{
  "norm_eps": 1e-05,
  "init_std_down": 0.00364,
  "schedule": "wsd"
}
Each number is 500 + 50 x the weight over its row's rms, rounded and kept within 0 to 999. Layers, rows and columns count from 0. Numbers have three digits each. The size before them is the row's rms in percent of the matrix's.

# layer 5 MLP down, 192x768, rms 0.154, rows 160-191, columns 0-63
097:514521530522504526604416484540426518548478483567498539526549522411482514490496568513388527467501421501502552491515556469480434543545465463552514446492513503525472559458543471541463548600433548
099:523471408420597495396464452408504467405462518526488414489525557468574526545482560544428552516429515602441488362555520583487571449445442464547504465529426453569402478511510572515483458468521460
096:469441488484505551567528476515570497520564613560579410554524488489586472520487473475601431511559516505599495453589515495458474421478536488450517434466543542495563456502551497513499471466489515
101:416452635535441493489517588515386503479426432464468461447472516439531507601583489448479518523518553493462523532478536631518496478521464446478548610560558414508641505542506485583475526578398449
102:441485557567412540442495576456472513471459460470511452520554511565454528474448507442579461510528522517616484512442458484448523493435440489494518514494564486469513501547557540546587430535436467
102:483533517512522483433564477480495467461537492490448456589550472605484517417506537513578538597498503517447495512550599497481491557472558490438502553501478536535450504534513601456448440499551525
097:506516510461510546486444477479462485481487485525474547551461487547625498480546532445519492379623523484468512448535493536523621455485537409471499518545536544458464520513511560400456495478481503
099:488505458449524573430421534450468497528430456460441544488497356424370484547448485513450490453438490537509563428446580518562485528522554504481419466554498415498421492477532428541417527564478538
097:512523605424451481586452485456431515486435560481583435541497561572512528580412505489493467415509436554552427548520480622506553515481561475433438539477454499437508465468484495512507530495474496
097:587525531535558462480484476616514411544549471518563482476439490482435509442533525460456470572542487565496537494474561565553575445470545465473577482576468400399476485506507459562485515506544595
095:509523419459455458595566543478502537569460504524487504445529517514420528436492432487507511499594452491517593518446555596371415554443542494462515573600471480565539520457552502404558559526484452
098:537634456508550500424441530450542492506511467447441474502523436455520443523538512531531547475504507450579533447504443557526500585410451503496569557569560422509514488559468519582478375497411410
100:549472460494390492546475429506460471482539480499502483568539495512498564504478523425557587553573409503426534473398516480456510492474543458557467488518472495524542473476551508403555524579473532
099:550428475560463441509472535468488455460396508517552571451519598504467544562561570480483497447531453461509545454550477446567497495540439451500573562520468544493531489513496533469498481450561516
101:507542528462431534588553501479567496519457526558536498464390498501431431495575516500515431553486480459435493546448426517518508550478531564529493589483427520477447621461621498418585511475426572
097:469478502530511485444445541510509550504561447495466541429538558459568645541518473528421539529413539470488493365478555483552502485558506508546495505495549496503424567431456544461477542420521531
099:496550559525604412536513468505501471482464456468412518509471426538580475529554416507552469436554494523447536474492452455416502482494548456405463440436479484504478565419539483437462580528490520
102:581510412490620476587529478529515468562485551472435463536498446519472469524491531490432445541506490455586437434432474541402554519512595561531574441495525592453464549492494536597453509510521589
107:482494591476526517486508502511518521514500451516423442513551516478517516527559449558519535528424512479504504523520391470436402461596487500497529577484377583521513436540422483508430415494487503
105:522546466498517519545536508589454498522448464512410464473402540502502444578568566483546496492617498508576487485492399488411511493557530525530441482486544516579355530630422581462519513423410463
092:498499482471475548504546556514409502474384450453553520483462442490454430593500439444505544469490531561583627494423478546479488453414639455470415494514509380434454469568538407433532515540495512
101:494496556493505503552470496496479406511431474489451482475516551492530446410488462420448397543484471561478432533568588458486535555522481465569449470601483451534531550567485591503359493488586545
097:596476500503379492508483606502444503514540477497460484504436478525494538478589517486555431430504542526465503492517516507521465616507521470501514504549407527514341476431493480534488517445556452
102:480556588503373516501593507492419551585412517532565489511516538546513598596515528603448549527514513366476445475498469469550419528502451483446524448445512508519444466458500533552585455490516487
097:565499417417510484508535431511517495545513493555469572537454534527414616484552528501491572477453605571546439444590449526552578463496484513433509490563462485529575432524532357486403515445401499
096:516373531512487478480450595598437552489420488428529484501477516472546562432420542553480454543547520413506563434554467596421478474456510461526500429529585531494559525581576538583520503447514503
103:418565556453433512512475520515507451390520504618511455562537519558490471471491593485575492457465556531477405494474531476455500570512528527472544546572453458525514441669389536547451476431491450
102:490565537432423492564499530481530532541574469536583472500473545475536532537490517463503431577536474440529465546481450504517526501471471497474522486531569508456553500441540398474466504518583530
098:479450521500528557500547538467556619490429502517526504531547477490450632411510447511410460533503512561576581397471623500554526533543472503526490481438532439487513480502442491527481512578498520
102:485467467511536408498497545390530476484484504496426543424431553507464503563477549431442514520521558528484559471490489382581477509499454642468533530395514473495503397520444489537595458504538520
099:453503527480530563587542419376518526542509493515445515497500458509557493482455533517581527573515483451486463502494447593502554542522509554469497444527492552492562546486498574606520476475511553
094:559481576520531549474506557471529563475477501473527558466484501505506448481433504375524506601558487456518577472546505526470483497537473448501547605602500506447418547544516470536453500495581516